{
  "n_layer": 14,
  "d_model": 256,
  "n_head": 4,
  "n_kv_head": 2,
  "head_dim": 64,
  "d_mlp": 704,
  "vocab_size": 1024,
  "activation": "swiglu",
  "norm": "rmsnorm",
  "norm_place": "pre",
  "norm_eps": 1e-05,
  "positions": "rope",
  "rope_base": 50800.0,
  "rope_fraction": 1.0,
  "qk_norm": false,
  "attn_scale": 0.125,
  "bias": "none",
  "tie_embeddings": false,
  "parallel_block": false,
  "init": "uniform",
  "init_std_qkv": 0.0355,
  "init_std_o": 0.00671,
  "init_std_up": 0.0355,
  "init_std_down": 0.00671,
  "optimizer": "muon_variant",
  "lr": 0.0118,
  "lr_mult_qkv": 0.5,
  "lr_mult_o": 2.0,
  "beta1": 0.95,
  "lr_head": 0.00673,
  "grad_clip": 1.0,
  "warmup_steps": 200,
  "schedule": "wsd",
  "decay_fraction": 0.784,
  "decay_shape": "linear",
  "final_lr_fraction": 0.0,
  "batch_tokens": 65536,
  "seq_len": 768,
  "doc_mask": true,
  "train_tokens": 225200000,
  "steps": 3437,
  "dataset": "wikipedia_en"
}
Each number is 500 + 50 x the weight over its row's rms, rounded and kept within 0 to 999. Layers, rows and columns count from 0. Numbers have three digits each. The size before them is the row's rms in percent of the matrix's.

# layer 11 attention query, 256x256, rms 0.0708, rows 214-255, columns 192-255
081:505517519455469507570597604426501391503508537508495452463425535517526450445517482502541442520508513466415526514449542451491418520449552510502552493401482579476468492513465565538503406477457587
086:462518498515495527496378504437444557415415464408549562599533510573471540524479551517417512543430444529520356484591530463478502541478565510545470513558518519446493476526556490539497466505533439
090:501495526495502509435532448512468492560512451436378460452477530503475428518496482559535447488558499425468490521443586562521529455530483442573482458541555423596513468406525522482588515540511591
092:445595461425546593398450530539463508496531464603523503472593454516506489549421476447524489517436489557489511513463419586543576617583403455518539551475492511465557551615436539471555466537475466
093:515618463501412504427503526484471461475500511515510535413517519539508440582497522505573529496476496500472485490561542603489577493497560509492524584391573464579574550482488471461480548487476447
099:527556484535390453540524491462613485523419461483491376542501338501438437534406428430506474548501408458417488529506507413518542455471520480504527485443489427432509502576474548560465470463498446
090:462461524485467521580460475543461521530484586476589477416534519488616444571469510478518522465436550522473512515590502589605517572589497456552576415480597508466451512555462578598555613466540516
080:578425592549507474529551498620490492422548467462442406483487454412508501419513494484608435477486452466533537478397524408436498428463419585480492461486557521549482595530527489469503472490440484
083:498463542536450493448423492510423552503503556520494469476433497551542357473513540591463464507495472491489515544419476448388496534502507582519553445492486520419548529485485513609468406556552496
078:483542520495484537393530531452453452497393504412410447478529520483546507541480576518446565495558575493506514477472534405528441479449498474511490470600556512460559550487519459546425439572410541
086:587497442548565513535469442542443392498520369559443532478428480423473553566422509518489475445426572553441518469530488528480432500513589526484502480515467483496468473582539510460504451516582560
082:557478481556536534489465467552443348472437416487519490439423426486446549497471542517550494453495450478469520426410469575492521456522602513477477473554523480444469478535470471536480514518507562
081:519447545523486466415472482516507477446496538623517499472550509395426540577494592517464503541513505476463465460557393579514457538519505495502512538570508628439471527546461388504544554530594497
091:513441520579565469447517510436582449470449478513540483514443478450380575474444546532499591540437581510408535434499469567481468401523624511479516540483535553426478492468457509545473493563512525
097:580502463447439456562499482521496502512599555469440516566433482536460460473561513575543381520547492375490468416518629438527446446541579497461539498534545476453511514568511410453454533510571525
092:609489535603510467485603533486471465517577484514528447556482464466456469498508570510557514552620566445511463557535561477477514432510525516507481596524453433530454466436538437520485434594527568
087:540416502492471526551561525532470537513452542473493483439541480463392498489478539520526526501471569412511437470513406550443527489476525500467585515520471511402572543428419542489516532449470474
098:488565483465510559528538513530520516477456530612504515434612418455464521587573459557406471468499462440477385431469460432457494546524420498482496499600472549432614505605501473472579572505522481
099:536460509520497531499521491497541471547540492470519509506529573510514525501495473423488415469410532592565496505529455569485549517485531454555521524452504463526517483475565514516552566495481526
100:527444531479500547432520455464508567482417514518401513427545470464522533563555449421549543449442526488474543398530419538463481446446449590421526563494467511526483528523489488475612621416494498
103:514508526536568531445469448521577580528428478533430465428470525469520476531589602530532520559584430498515513543486458478551495369509534479506496466544537486440455471504479499503567529483419581
101:584478501449479503534484482522388610425567452531532457525507453543474486425551532539529431557532488532483499414552538484483466524551426490461495524538475459526483461499569523459527476535408571
099:533520457536459562421486506508450504473507480411554482527527445461506505492466468497592447440510501507585499580437445480429529581482536517557507457409494465574531481469523457506498473522504510
100:471411465434467552488463532544561519463409595470513476479576551511441486536396474542494422559472545525580450465478485512568502584396448464491445562476521560481439472461519507497464515510421371
093:397564488562473468465441477514524541443517499513526430477567450569445392480452528465580486404496430400384391453489523605547568521594520532553447438550507472511582429460456530524533440543555513
104:555495552497584526468467493510493556500508484594454470423469523485505526493590509552520602460500470421393508439535465435517495424511536478463513542520532425430460554526527505482567587421523419
094:421481493508499506523593533478558537474495535559442484480407518528546456539537500515374515597548432442518492514510512466493428511447503544406422472417476550412413536559483525557442484465401497
087:481548464492541500436472539465454605521601559545517540534484549556551545552405445533462624573424502510438487454529440600464506473549506450464570509543488540519539505502533520517463482530560467
090:502478441529462468543478530584595465602533489539465494586489510627472517505515521553507552423563548517578583527562534566575460465493523505438550524543542433457550482530434469538424494479475556
082:485535536477618498457511492457502513525470425514456522500545524496456583543526514513476542416476472533428512529467446540460502585421483529455469535530445508520549446505417562492513510614516491
085:551506512457554539565543518510492436526500516489451574596407527459503452511585564535576519476568568472494560503428540496456541435457560460453547426520477484513493493489513625508478477516579580
084:458488398461554419403492446479448442530577549381628491481556489526546504478510431475489467534485477517572401539511391481485578458491556545516509521504521472522531492520524578442510507464493491
079:476510454481541510530418593414594461494528541473518566564545542489459495556477494510435510499529541558492458571552537577492510461540450511443519549512484493544514525503492543501512511479524561
080:560480477424522492553536515447518371473531542542449505493528510585440499535523534560385543446554457534434584512470542479547564458432520457488499458493443460488571615532532543454461597527491455
086:473430489568454427543505546514443471619475523499497371529447502564474548495463513425556522525514394508462529534488570510512441494408450467550426571545462424502552540513480454499466381543520476
088:459462531502572505449485430540514467600498542501536545511422464399549478506531456434523477465545549525510601553442484515505548480435460396526408426473527525488407511529472538437511500523455501
086:526480499530516523445530559490456550423497497435487435563495390516447516518471485485552523603553536565509490429525520495456462483406517495583430446446507497457497577447465508481482499498400481
092:517530573506450525482510513506473481455483495511424478570420532437582411421528586506539544440461535511435455527504547500512450463485486488464453429504524447438414503537473504528595476517421582
094:550472520584448458529532580530551467538493471538546509485438462450488555542554401557460520482576547562568491361446568485443531587469539462435490462519475503567421578464495543546567490432469467
084:498499471488509498556451508484515497518524491375557529431451572576526449538486454614486517451492476432499435500431528604391534504531554482495461431494521531542506497488437480574545482480449416
090:449546499510504565389438501481516533458437496450524453421416527604544380468461505591511563509428513458592509557540470569431641498511526553509488526490517522510529529445467553471481432566532450
082:468545531478510486533563570592455521409495516499513449501426462506487511508483473615501564501486530531525449589444486471491486557516477533538446564586473509508399489468445537581468426513390520